From a checkpoint of a small transformer trained on Wikipedia: LayerNorm before each block, no biases in attention or MLP.
Each number is 50 + 15 x the weight over the matrix's rms, rounded and kept within 0 to 99. Layers, rows and columns count from 0.

# q: layer 12 attention query, 64x96, rms 0.125, rows 0-21,32-52, columns 0-47
# k: layer 12 attention key, 32x96, rms 0.143, rows 0-20, columns 0-47
q0:49 48 47 52 48 48 49 47 49 47 48 50 54 48 51 46 53 54 48 49 50 55 49 52 55 51 51 47 52 55 47 49 50 45 49 51 48 55 54 52 51 54 49 42 50 51 52 52
q32:61 45 59 57 37 74 35 41 42 73 55 37 51 51 53 30 64 35 43 99 57 60 41 66 46 67 64 62 58 26 21 26 55 46 71 18 33 31 24 36 52 43 39 38 40 61 58 41
k0:58 45 59 59 46 55 50 51 46 61 50 52 47 51 46 40 50 50 53 43 42 51 47 51 46 49 58 49 57 45 59 56 48 51 48 62 53 48 48 47 46 49 52 46 56 54 43 48
q1:56 55 49 52 50 47 50 58 57 56 46 56 55 47 47 39 54 52 52 57 49 51 60 53 51 50 51 54 45 54 51 45 55 52 48 48 55 55 49 51 53 55 47 49 55 56 47 57
q33:51 39 63 29 42 60 39 34 42 66 54 61 09 57 61 60 83 43 58 58 44 58 49 73 37 27 52 48 49 59 32 41 54 33 78 42 36 40 23 68 42 83 40 70 53 35 41 35
k1:44 44 50 49 54 51 50 53 55 58 49 50 42 44 50 49 50 47 48 51 45 53 46 44 56 57 53 49 55 49 51 47 43 47 40 53 52 49 53 48 48 50 62 51 53 43 55 51
q2:51 52 55 57 44 50 49 51 51 44 46 53 56 48 49 54 51 50 51 46 50 47 43 53 53 57 48 54 47 55 61 57 59 46 49 56 51 50 55 52 45 56 50 49 54 48 57 50
q34:43 74 55 65 46 54 61 65 30 49 40 57 82 56 46 53 66 56 27 36 54 62 55 30 89 42 55 48 21 65 61 55 41 43 28 48 43 46 73 37 50 56 17 51 77 36 66 26
k2:52 48 50 44 48 41 54 47 53 50 53 52 47 43 53 40 47 49 38 53 58 54 55 47 34 49 49 59 45 50 47 53 55 52 52 42 55 47 46 47 47 51 48 51 46 54 46 62
q3:57 45 48 53 57 50 51 54 42 50 46 40 50 38 44 52 50 58 44 51 53 40 44 41 40 53 58 53 46 44 51 63 49 51 47 50 44 60 50 50 50 47 53 49 47 47 57 56
q35:54 60 53 60 65 40 47 49 51 36 33 63 55 54 56 50 71 55 48 40 34 36 24 17 55 47 24 66 28 38 48 33 53 46 46 46 62 54 66 50 63 26 43 65 64 72 62 38
k3:60 45 60 54 47 49 49 54 46 55 52 56 51 51 48 44 46 48 49 40 55 49 42 50 58 38 61 46 51 59 47 67 46 55 47 52 56 50 51 45 45 57 52 64 54 54 47 52
q4:53 51 55 58 38 44 45 45 46 45 50 53 42 54 58 45 40 46 56 40 47 52 44 56 53 40 47 49 48 48 52 49 42 51 55 58 45 45 47 43 54 49 37 48 50 39 47 40
q36:52 34 39 56 72 42 34 39 58 39 32 48 61 55 60 52 65 39 70 49 61 48 59 52 57 22 54 39 56 66 45 41 37 31 63 26 62 23 50 54 56 37 57 35 34 58 50 41
k4:54 50 43 53 38 45 63 42 48 50 47 47 48 48 48 51 49 50 55 45 55 47 44 45 53 38 49 43 50 52 45 55 40 46 50 56 53 47 44 55 47 52 54 62 54 54 43 39
q5:54 51 60 55 47 53 68 52 36 46 55 52 43 55 50 44 39 57 73 38 35 54 46 66 47 29 34 52 46 59 37 71 46 54 59 55 42 53 60 56 68 53 44 65 51 46 35 43
q37:42 72 52 55 44 36 38 59 48 26 35 50 58 59 56 67 64 66 72 41 40 44 46 54 37 33 50 53 38 47 53 37 56 65 61 30 58 51 56 43 50 32 37 51 70 52 51 53
k5:54 54 43 65 43 42 54 37 45 44 50 51 60 47 58 41 60 44 51 51 54 48 35 32 68 52 44 51 50 51 45 50 48 47 50 46 55 51 38 49 43 59 65 52 56 59 45 48
q6:68 48 37 36 49 55 58 54 47 49 60 50 47 59 45 47 48 46 50 59 64 49 53 48 63 61 43 39 50 52 35 48 46 51 40 33 43 42 60 50 50 52 50 55 38 43 46 52
q38:46 56 33 50 36 57 61 76 24 45 53 51 75 50 72 38 45 60 49 68 39 29 44 50 66 71 57 70 56 45 56 75 68 55 40 58 42 61 45 44 67 68 59 38 58 44 53 57
k6:48 49 63 44 63 58 51 44 51 47 59 54 47 61 50 67 40 40 48 47 54 54 73 59 32 58 44 47 53 43 67 40 68 53 51 49 46 43 59 55 53 41 42 54 39 47 43 48
q7:38 40 52 76 59 46 07 53 70 72 58 66 68 72 69 46 67 32 29 69 81 68 67 40 80 81 54 67 68 24 98 20 48 61 69 82 77 46 15 43 16 64 44 32 48 56 80 57
q39:38 68 27 67 48 55 48 58 41 66 37 57 54 48 78 38 54 53 34 63 25 37 26 37 72 86 41 75 41 33 61 69 53 58 26 49 85 40 31 33 53 52 64 64 75 53 64 54
k7:51 54 41 54 41 48 52 62 55 58 47 46 58 43 53 31 68 58 52 59 51 49 31 39 75 45 69 61 42 59 40 65 34 48 56 50 60 62 40 45 53 76 52 48 64 56 60 55
q8:14 72 55 45 44 39 93 61 54 77 20 57 33 31 36 21 62 38 56 29 32 59 54 54 23 55 20 66 87 29 57 54 57 61 86 51 24 80 23 45 76 38 43 28 65 64 37 71
q40:46 63 54 58 59 54 55 67 43 60 35 62 44 44 30 41 50 61 48 50 40 42 31 41 59 40 44 51 39 51 60 54 69 48 50 75 50 54 51 52 48 34 51 40 86 63 34 54
k8:38 77 34 78 35 54 76 48 49 47 45 57 63 46 40 48 51 81 30 65 53 63 33 34 47 73 83 64 41 49 60 36 46 78 39 46 57 70 50 49 57 51 24 43 56 99 47 52
q9:62 39 37 54 42 53 62 67 41 24 74 46 81 51 80 48 65 84 54 15 67 57 35 44 59 12 46 43 40 59 72 24 46 29 68 49 70 69 18 27 67 47 69 52 44 71 51 32
q41:47 63 40 61 54 40 58 75 40 69 39 56 52 61 59 31 73 65 43 48 36 34 53 55 51 36 38 56 22 50 58 61 46 32 40 49 51 70 46 40 60 52 39 69 49 58 70 46
k9:51 63 43 67 60 69 45 44 56 46 48 70 79 60 34 67 38 88 32 66 53 53 82 78 59 45 41 27 86 55 16 00 71 54 35 43 64 36 22 78 89 36 75 45 67 51 56 27
q10:61 74 64 71 00 54 47 74 58 81 41 41 29 99 34 35 76 38 44 39 72 39 71 40 58 27 34 35 40 57 21 34 43 76 36 54 57 53 37 32 88 91 46 00 67 40 93 24
q42:43 51 52 46 29 28 59 70 39 67 42 69 50 56 48 40 55 53 40 43 41 54 71 42 45 48 51 32 36 62 56 40 50 68 38 61 61 44 56 33 61 68 49 44 81 37 49 49
k10:56 56 52 48 39 44 41 14 00 60 38 46 56 83 59 63 37 37 40 33 16 72 22 81 59 61 36 35 57 65 78 80 52 32 49 34 26 66 00 36 05 35 33 53 30 57 83 66
q11:73 99 50 45 71 97 59 77 17 05 37 69 33 29 67 60 54 60 54 63 32 42 44 27 56 44 42 70 49 78 80 42 37 39 29 27 55 00 46 84 68 53 61 11 39 25 17 29
q43:65 69 55 51 55 47 67 48 53 23 60 43 57 31 59 40 62 67 39 71 37 53 43 63 52 48 42 66 53 57 61 51 48 42 42 61 46 56 38 68 65 62 50 38 45 58 52 31
k11:22 43 55 41 68 63 58 37 66 52 56 48 43 71 59 57 86 50 19 51 39 36 49 52 38 49 32 42 10 42 36 89 55 42 68 71 58 31 18 75 77 67 61 43 45 48 31 66
q12:98 27 27 27 00 36 54 45 85 45 30 50 58 36 42 46 43 36 98 56 08 26 49 41 52 59 49 50 22 56 14 34 94 68 13 63 29 52 24 38 68 33 62 62 51 75 69 54
q44:74 56 40 39 43 48 47 58 52 56 37 45 18 40 56 42 56 38 60 36 48 26 61 17 72 41 54 55 51 61 67 47 61 66 27 56 42 57 27 71 52 36 42 31 49 62 53 40
k12:57 37 46 59 19 80 51 39 68 45 32 21 46 36 60 52 36 75 28 62 53 38 30 39 72 71 62 28 62 55 46 70 64 56 32 53 60 38 28 11 42 67 68 18 67 39 49 33
q13:84 62 63 03 63 76 85 65 49 84 78 60 40 40 24 82 21 53 21 37 34 47 48 37 69 50 66 77 19 50 99 44 61 64 87 41 34 83 29 76 31 43 72 34 53 83 69 46
q45:65 60 41 51 49 40 27 53 62 41 26 53 38 34 55 50 56 37 58 33 66 55 47 34 65 53 70 56 34 69 66 51 61 47 46 50 70 63 35 44 26 37 52 82 41 58 58 23
k13:80 60 47 16 70 57 61 28 88 34 33 79 55 75 57 68 69 65 45 76 66 39 61 50 34 58 40 31 01 25 80 42 35 29 45 72 71 57 32 20 39 36 59 58 64 40 43 44
q14:07 99 76 41 62 65 20 40 44 64 28 63 37 49 62 24 83 10 99 39 79 34 49 73 66 84 51 12 00 24 36 62 99 46 30 45 14 23 60 47 83 54 50 51 52 73 68 51
q46:37 68 60 54 44 55 27 50 42 60 54 44 63 39 37 38 64 38 73 46 50 40 55 63 60 55 56 24 47 39 18 41 60 34 50 32 42 57 41 59 53 46 46 49 52 30 32 53
k14:42 99 71 59 19 51 29 42 50 56 53 70 48 38 53 57 64 87 43 82 60 35 92 25 81 88 59 73 55 43 26 80 67 60 47 44 23 61 38 38 43 46 70 44 00 70 43 42
q15:58 67 81 52 63 30 68 55 22 82 58 41 28 30 69 94 48 74 19 51 47 65 59 72 32 55 07 10 99 48 57 57 58 41 29 00 22 71 60 21 50 66 37 49 55 45 62 48
q47:42 32 72 58 34 65 59 59 53 57 58 61 50 44 37 81 36 49 44 40 57 63 52 63 23 65 31 37 70 43 32 66 62 32 51 45 28 41 45 43 49 48 59 33 62 30 44 52
k15:69 99 00 53 34 40 61 56 44 47 53 51 72 01 42 42 19 49 66 41 39 43 53 29 46 54 12 41 63 32 33 99 34 20 57 60 43 57 60 81 37 49 58 36 43 38 66 53
q16:47 50 47 51 44 53 48 46 50 46 49 44 49 47 51 46 50 46 53 46 50 56 52 46 53 50 47 51 50 47 54 54 48 51 52 53 47 45 47 42 46 56 42 43 48 50 53 49
q48:40 67 32 68 59 55 42 86 61 63 54 57 50 48 48 55 67 39 69 76 43 67 70 67 55 69 21 48 59 45 42 52 56 52 70 48 22 33 55 86 60 43 61 46 33 49 63 51
k16:37 54 50 52 58 50 51 51 48 53 44 43 53 55 50 63 53 55 62 59 48 51 46 55 55 56 50 38 53 47 50 50 51 46 57 65 46 52 54 60 50 49 55 51 57 55 48 42
q17:61 53 50 59 46 49 48 47 51 49 54 60 62 50 54 49 50 45 49 49 45 54 53 56 55 46 56 54 48 60 57 50 58 53 49 57 53 55 46 51 52 52 51 47 58 48 44 57
q49:58 58 39 65 29 41 26 82 55 66 65 66 41 42 69 62 61 24 70 34 38 46 71 54 26 83 60 45 81 66 51 10 39 39 50 40 34 44 48 83 48 39 61 40 48 85 61 71
k17:46 57 42 54 48 48 53 47 54 53 52 44 52 53 51 56 49 53 51 58 56 52 54 52 55 41 49 53 51 47 51 52 56 48 56 52 45 49 53 54 53 50 44 58 50 44 47 43
q18:52 48 46 43 49 52 50 55 50 52 49 52 49 53 44 55 51 54 48 52 58 51 51 53 49 55 54 58 52 49 51 50 47 46 56 49 46 51 55 59 56 50 52 56 52 56 47 52
q50:61 71 66 58 48 38 28 38 53 58 46 49 44 59 64 51 60 36 22 67 50 52 25 68 68 58 54 78 20 53 63 39 44 24 14 53 71 78 47 17 49 76 65 70 71 56 76 55
k18:48 47 63 48 47 44 47 58 48 54 51 48 52 47 51 39 41 47 50 37 41 50 46 46 46 41 59 45 49 52 48 58 51 48 52 53 57 52 50 47 45 45 62 48 53 49 47 57
q19:43 50 47 41 53 58 54 50 54 61 57 46 44 47 43 59 54 52 54 52 53 51 58 51 47 52 43 35 49 52 43 42 48 44 46 41 53 47 53 46 46 52 57 50 40 47 52 51
q51:47 43 65 53 60 32 69 46 50 57 39 59 68 40 44 58 57 65 56 42 34 49 26 51 55 70 33 55 27 52 59 36 75 31 41 42 52 59 54 48 52 66 43 30 70 44 73 82
k19:45 45 51 49 45 40 36 50 50 45 42 54 45 36 42 47 47 51 42 58 45 58 47 52 48 47 51 48 52 60 52 41 50 57 40 52 48 47 60 42 55 48 41 45 51 55 49 51
q20:55 44 55 58 47 42 41 55 45 41 39 52 53 47 54 48 44 52 42 49 57 57 45 48 49 46 51 60 44 46 57 53 56 43 53 58 48 49 40 46 58 50 38 43 56 51 46 42
q52:42 65 34 63 47 19 17 52 53 49 20 71 39 28 51 38 60 63 47 38 39 34 33 38 63 38 49 56 16 52 57 44 72 37 34 44 68 40 59 31 41 37 38 46 74 50 83 44
k20:47 39 52 50 40 41 43 59 47 45 42 62 41 50 38 47 38 41 56 42 38 43 34 51 52 33 51 43 46 57 47 64 43 45 47 47 52 49 61 40 35 57 59 53 56 45 55 54
q21:38 46 61 64 51 43 49 48 52 40 40 53 52 38 56 51 57 56 51 41 40 51 44 53 33 44 57 64 51 46 66 61 54 42 59 68 55 60 40 53 51 48 50 47 58 61 48 46